Each number is 50 + 12 x the weight over its row's rms, rounded and kept within 0 to 99. Layers, rows and columns count from 0. The size before them is the row's rms in percent of the matrix's.

# o: layer 3 attention output (transposed), 128x128, rms 0.171, rows 53-63, columns 0-127
# v: layer 3 attention value, 128x128, rms 0.189, rows 54-63, columns 0-127
# q: layer 3 attention query, 128x128, rms 0.168, rows 64-65, columns 0-127
# k: layer 3 attention key, 128x128, rms 0.183, rows 64-65, columns 0-127
o53 096:63 58 49 69 52 56 42 68 67 60 58 61 50 65 45 33 30 50 64 22 87 54 50 65 42 31 39 43 45 45 59 49 63 51 52 35 45 40 48 60 56 43 46 45 64 49 52 42 31 47 55 61 43 37 34 47 72 37 39 43 56 38 36 60 50 64 51 68 54 48 56 64 51 42 60 63 36 47 55 55 66 70 55 52 59 61 54 48 56 35 45 61 46 51 44 48 40 47 42 22 48 67 50 57 76 62 21 33 52 45 57 57 29 47 42 60 50 56 25 59 62 51 51 28 55 43 25 27
v54 099:56 36 48 54 51 37 33 52 42 70 46 56 81 35 51 44 53 45 48 43 36 56 68 49 53 60 42 36 42 42 56 58 34 24 76 35 43 38 52 43 62 36 41 62 52 53 67 70 71 45 39 53 54 68 40 60 56 33 62 60 58 51 39 38 49 51 55 42 21 34 43 52 60 38 51 52 35 68 57 30 52 42 55 29 38 43 57 29 46 76 49 62 50 28 48 63 35 56 63 67 48 57 58 50 42 32 34 22 75 46 58 57 36 69 40 57 51 47 47 42 49 43 40 46 56 61 53 54
o54 100:47 44 65 49 30 61 21 41 51 43 52 23 46 74 49 80 45 65 73 59 56 47 57 69 29 60 56 44 65 65 73 35 49 43 57 51 67 70 28 64 56 66 40 51 52 67 65 56 35 40 41 48 33 45 41 44 63 40 32 50 39 42 43 68 65 45 76 40 49 37 56 31 68 52 45 33 51 41 63 54 45 45 57 58 56 45 55 66 53 46 50 74 58 71 55 50 57 49 48 32 69 44 59 44 47 50 70 64 59 44 56 38 64 47 53 56 60 38 54 52 49 54 63 44 44 38 38 59
v55 097:51 41 47 53 43 59 58 67 53 47 55 59 40 72 44 37 60 33 49 55 49 61 44 32 60 60 51 67 36 60 38 67 34 24 41 51 37 34 30 49 47 53 64 69 62 36 44 38 48 45 59 67 43 40 43 47 58 71 72 39 45 37 32 54 53 50 59 47 56 05 38 52 43 19 31 50 44 39 47 37 41 67 75 73 51 76 44 46 48 62 52 47 55 46 34 49 48 55 36 46 43 50 32 40 36 53 62 46 44 45 53 45 32 69 47 39 59 41 41 48 47 55 44 56 73 42 47 49
o55 097:58 44 47 54 70 39 46 45 38 49 51 34 45 47 46 56 41 45 51 48 67 47 52 51 41 68 68 56 40 81 32 48 55 70 24 55 51 44 30 41 55 51 46 49 54 40 33 52 57 56 38 37 54 57 40 40 63 56 70 47 58 32 37 61 63 61 47 56 54 59 21 62 55 45 40 32 53 42 46 55 44 30 84 50 46 39 35 81 22 13 50 74 54 21 57 41 58 50 41 57 42 50 63 29 44 50 45 45 55 52 37 55 38 52 60 60 35 52 47 54 41 57 43 49 47 41 52 42
v56 105:54 48 51 35 42 62 56 50 24 64 39 51 58 59 46 56 55 50 34 37 58 59 81 39 28 24 35 54 60 55 55 67 52 55 42 56 35 53 36 47 55 48 48 55 52 54 36 51 42 51 66 56 55 35 32 76 43 55 55 57 53 57 36 49 35 62 54 40 36 60 65 39 79 49 33 58 64 38 54 51 22 38 36 41 23 38 59 40 66 45 34 67 54 53 43 59 60 36 57 30 31 42 65 51 73 59 51 30 43 49 49 35 65 59 45 42 54 43 47 56 41 34 63 62 32 36 52 55
o56 098:61 40 56 38 39 46 46 40 57 38 49 60 46 36 44 62 78 44 63 51 32 43 56 46 23 23 68 33 33 60 49 43 75 36 44 48 40 40 53 86 63 30 41 51 56 51 62 51 43 47 45 46 57 52 61 54 53 39 29 59 48 53 54 34 56 30 61 69 58 49 49 49 49 39 74 55 53 27 44 58 68 47 36 42 63 54 46 40 56 48 39 58 78 47 56 67 29 54 53 54 45 42 59 53 42 37 30 36 55 62 46 38 59 45 50 76 58 48 46 66 61 43 30 45 56 25 52 51
v57 097:43 44 25 72 37 34 64 55 67 30 49 38 49 61 56 39 51 46 31 54 49 49 44 55 49 54 43 46 56 36 35 45 41 58 35 59 69 45 59 44 50 55 31 68 72 40 59 73 81 48 47 63 49 55 39 20 57 31 35 46 23 55 63 76 61 43 49 52 57 41 42 53 67 43 54 50 47 57 51 44 56 43 40 30 59 41 58 60 43 46 54 53 33 52 72 25 62 62 50 50 55 59 50 59 50 34 35 48 58 42 40 57 55 63 48 48 42 30 72 19 50 42 34 42 46 41 51 47
o57 095:30 39 73 57 53 56 67 47 58 50 57 63 42 36 58 55 30 35 46 64 39 67 46 57 63 50 39 38 52 49 47 58 25 51 51 37 46 62 47 47 46 44 40 55 66 43 52 34 36 64 63 63 53 30 55 28 66 60 52 49 69 64 27 45 64 55 62 20 60 66 35 55 49 55 54 40 71 48 48 51 39 67 52 50 32 55 43 65 70 44 61 56 36 49 53 47 34 53 60 62 65 69 65 76 62 65 70 52 42 50 63 50 51 45 65 81 57 48 49 48 45 62 57 48 44 67 34 34
v58 094:35 54 29 38 69 49 62 67 53 48 67 45 59 53 31 46 56 41 35 67 60 55 41 53 42 32 67 36 46 56 48 31 24 63 54 56 24 61 50 53 32 55 33 66 53 41 30 56 39 55 54 65 48 45 51 58 54 47 55 52 74 70 55 51 65 51 44 60 49 44 55 35 48 45 64 62 48 66 34 42 53 41 50 64 62 63 49 42 51 64 36 31 49 54 52 24 56 37 71 49 57 36 63 65 31 70 58 49 63 55 35 49 51 76 46 29 49 52 38 41 41 26 49 62 71 50 33 35
o58 095:62 31 66 70 40 53 33 45 64 72 53 44 44 38 53 40 37 55 60 67 45 40 47 61 62 42 65 59 15 35 54 42 49 48 58 56 66 47 47 31 41 34 46 51 25 34 68 46 46 36 46 73 56 83 63 44 39 53 41 47 44 40 46 58 57 64 67 34 68 66 45 40 58 50 54 57 50 53 41 50 42 71 44 53 51 26 47 55 62 30 64 54 38 40 44 33 55 50 55 72 53 38 39 70 45 58 39 31 68 47 35 25 37 61 47 45 49 55 44 59 40 55 57 41 42 47 49 55
v59 100:45 74 41 73 43 71 56 30 59 42 48 64 62 82 45 64 54 40 41 33 44 46 61 60 59 44 56 47 50 55 54 45 44 48 68 51 59 39 61 57 72 41 35 55 34 48 44 38 58 49 59 48 54 35 71 63 41 64 52 59 45 60 57 50 54 48 64 42 59 46 49 56 32 64 61 52 49 46 50 62 32 66 54 30 72 55 56 47 54 51 49 53 59 63 63 53 50 63 51 63 32 40 74 77 25 24 45 81 49 29 41 61 27 47 63 46 45 45 44 69 55 48 47 52 45 55 58 71
o59 100:59 34 51 55 55 57 45 54 45 43 56 32 13 52 34 50 52 69 49 52 50 44 49 26 19 60 55 56 71 23 50 41 27 59 55 45 45 73 61 45 33 62 63 58 62 47 56 39 57 57 40 58 39 53 48 36 45 46 44 57 45 51 42 35 57 37 50 59 55 39 70 50 50 46 71 52 50 47 60 57 47 30 63 40 64 69 20 62 68 43 55 45 34 51 50 39 58 46 21 26 51 44 34 51 66 71 51 49 61 54 44 32 53 73 40 64 54 54 56 61 58 63 42 64 47 50 57 49
v60 089:47 46 41 35 34 50 24 48 39 36 43 61 51 51 30 36 32 65 50 52 67 17 49 47 58 51 57 41 42 40 39 21 56 45 33 55 36 73 50 37 58 67 53 31 40 49 58 57 37 51 51 58 62 43 49 42 53 50 54 48 47 63 50 59 56 61 59 51 42 42 28 48 77 48 34 60 56 62 26 79 66 52 63 68 45 36 29 58 62 47 59 41 57 53 47 40 56 40 53 50 50 59 34 53 51 34 62 71 36 31 57 42 54 70 21 60 60 46 26 43 52 51 43 57 45 59 52 50
o60 090:35 59 37 67 55 19 57 67 49 46 65 28 55 48 78 42 40 39 51 44 47 65 71 60 56 47 59 24 46 71 42 64 31 55 45 65 45 25 52 57 24 55 38 54 48 28 53 51 54 60 57 64 42 59 35 57 60 44 44 38 56 36 48 45 59 58 52 47 36 42 63 29 44 62 48 48 35 46 78 34 49 65 35 61 57 54 70 54 65 46 67 57 43 38 65 58 56 62 59 58 56 53 56 36 67 40 36 39 34 50 45 47 38 56 55 44 52 70 68 55 67 45 37 37 53 41 57 37
v61 095:45 61 45 45 43 57 37 65 45 40 45 41 18 57 67 57 40 62 48 51 62 51 63 39 57 40 56 40 51 50 32 49 37 51 40 53 45 43 54 48 43 61 65 66 56 48 41 68 42 48 31 27 51 73 41 47 45 45 69 66 49 64 44 62 42 35 51 29 36 39 61 39 41 23 45 29 44 42 50 56 79 79 61 65 38 61 61 58 42 48 62 70 38 57 38 62 39 73 45 30 44 55 44 61 48 66 29 45 40 36 47 46 66 57 59 40 45 62 49 43 35 42 49 55 80 61 60 37
o61 095:59 39 50 62 66 56 41 53 47 58 45 40 64 56 46 41 40 38 56 40 39 37 47 55 26 84 50 42 22 66 44 71 47 60 70 47 35 59 25 42 48 40 40 32 58 66 65 41 51 39 63 39 57 49 50 53 31 56 52 61 63 32 53 74 37 49 28 63 55 52 25 48 61 67 40 44 54 71 56 39 68 39 37 27 48 46 77 60 46 40 49 41 58 68 54 46 37 59 41 64 63 61 43 48 49 47 55 31 50 45 41 58 40 39 48 50 38 57 56 40 39 43 39 58 50 73 57 35
v62 098:41 32 53 62 33 56 62 51 58 45 42 47 68 43 57 66 45 57 43 38 67 70 26 31 45 69 44 59 29 25 52 50 78 37 46 56 46 67 75 74 53 49 48 30 44 57 32 49 56 60 46 29 49 44 36 64 32 70 33 60 63 63 48 47 39 47 59 53 39 46 66 46 46 38 58 54 46 56 56 71 40 41 49 33 53 73 62 44 46 71 56 60 51 55 55 57 55 43 44 43 54 61 44 63 25 54 51 46 40 47 36 39 49 51 39 28 38 54 59 51 39 29 33 43 31 53 45 34
o62 106:48 53 42 44 51 43 59 57 38 56 38 45 48 55 43 42 41 51 35 59 69 59 72 56 37 37 62 49 68 54 40 41 47 52 45 52 44 54 45 51 47 47 64 45 43 40 76 55 54 47 43 65 56 46 49 38 53 38 86 52 69 45 33 51 44 16 38 48 55 49 52 68 36 49 52 55 53 50 50 48 45 48 25 44 58 39 48 49 60 48 48 68 52 68 60 48 36 64 29 52 46 47 27 58 19 43 51 37 38 55 34 46 65 36 45 30 95 39 57 39 45 70 59 42 20 49 60 47
v63 113:44 60 55 46 42 59 48 24 64 68 58 60 61 36 27 71 27 50 44 36 43 49 54 69 50 55 29 46 40 54 48 55 58 38 80 44 70 60 46 28 29 64 48 61 58 57 48 51 48 72 66 49 56 25 43 70 42 39 49 51 41 51 44 38 57 43 51 37 52 42 54 39 23 73 43 43 54 49 55 41 40 52 65 47 75 40 41 48 44 42 43 55 47 45 42 58 54 69 38 74 52 37 68 53 69 76 51 63 48 51 44 32 47 50 52 32 49 47 72 47 33 62 51 36 43 62 53 48
o63 107:35 43 59 45 61 48 42 48 51 48 26 49 51 24 32 22 44 73 33 62 48 48 50 50 39 68 52 65 43 25 50 59 50 20 51 57 28 35 66 45 59 58 51 46 45 42 49 33 51 49 54 60 19 79 41 47 44 62 77 47 54 48 33 58 53 56 54 51 36 50 53 65 59 40 61 38 51 56 66 67 75 47 39 30 50 64 54 54 46 47 66 39 42 47 37 54 46 48 51 43 38 20 53 39 51 33 46 60 55 45 75 47 60 46 57 49 59 40 25 44 58 52 63 60 47 45 53 58
q64 097:16 41 46 67 25 50 61 34 88 42 34 43 47 45 38 40 54 54 32 40 66 53 38 63 49 55 61 31 67 67 32 41 56 67 41 58 41 43 45 50 50 30 37 63 64 20 47 34 42 56 60 44 33 61 53 59 53 58 47 49 40 61 47 60 37 43 63 40 50 49 35 59 47 58 42 64 46 67 29 59 41 75 57 80 58 40 39 58 49 35 55 46 45 48 49 69 50 43 40 48 44 37 44 63 44 38 41 63 47 57 50 48 54 60 55 57 68 57 59 44 69 40 57 36 35 52 49 48
k64 073:49 48 42 40 44 44 42 49 45 44 39 52 52 62 19 72 51 58 66 47 78 51 41 61 63 53 18 60 43 54 44 45 37 49 24 47 47 57 55 44 38 49 41 51 48 41 27 73 57 40 52 43 44 48 58 51 56 37 52 24 50 43 35 40 42 52 58 55 63 43 49 36 49 36 60 66 61 55 42 62 43 55 48 60 47 82 65 37 50 61 33 51 48 69 58 27 65 44 37 45 49 45 07 30 59 51 30 69 56 58 56 75 55 40 56 47 50 50 52 46 40 50 61 57 42 39 38 50
q65 093:33 45 53 56 46 40 53 42 54 44 54 82 40 41 37 32 45 55 44 31 54 64 66 62 59 43 50 45 54 65 45 52 49 54 52 51 23 68 52 28 44 38 65 52 72 33 46 61 52 50 60 75 44 32 47 69 61 49 45 60 50 65 21 71 37 67 59 32 54 78 51 61 47 46 32 66 61 77 34 51 59 74 41 58 53 50 35 65 53 32 39 52 55 30 65 42 59 41 45 51 56 40 52 45 56 46 62 67 66 44 43 57 61 60 58 48 54 79 56 54 55 48 56 51 49 47 53 64
k65 076:60 46 55 59 30 51 49 33 66 57 31 45 54 44 33 47 57 57 55 56 66 45 62 70 36 52 49 55 24 57 62 41 57 40 47 87 33 52 53 44 52 40 44 54 66 37 62 62 24 59 48 57 47 70 44 50 57 28 66 38 36 51 55 65 48 45 56 40 72 44 46 30 46 66 57 26 53 44 48 63 54 70 50 35 51 37 59 28 55 42 44 46 43 58 51 68 67 46 50 60 51 42 63 52 67 48 55 62 50 68 51 51 62 55 40 30 56 48 46 57 52 58 35 19 46 24 59 26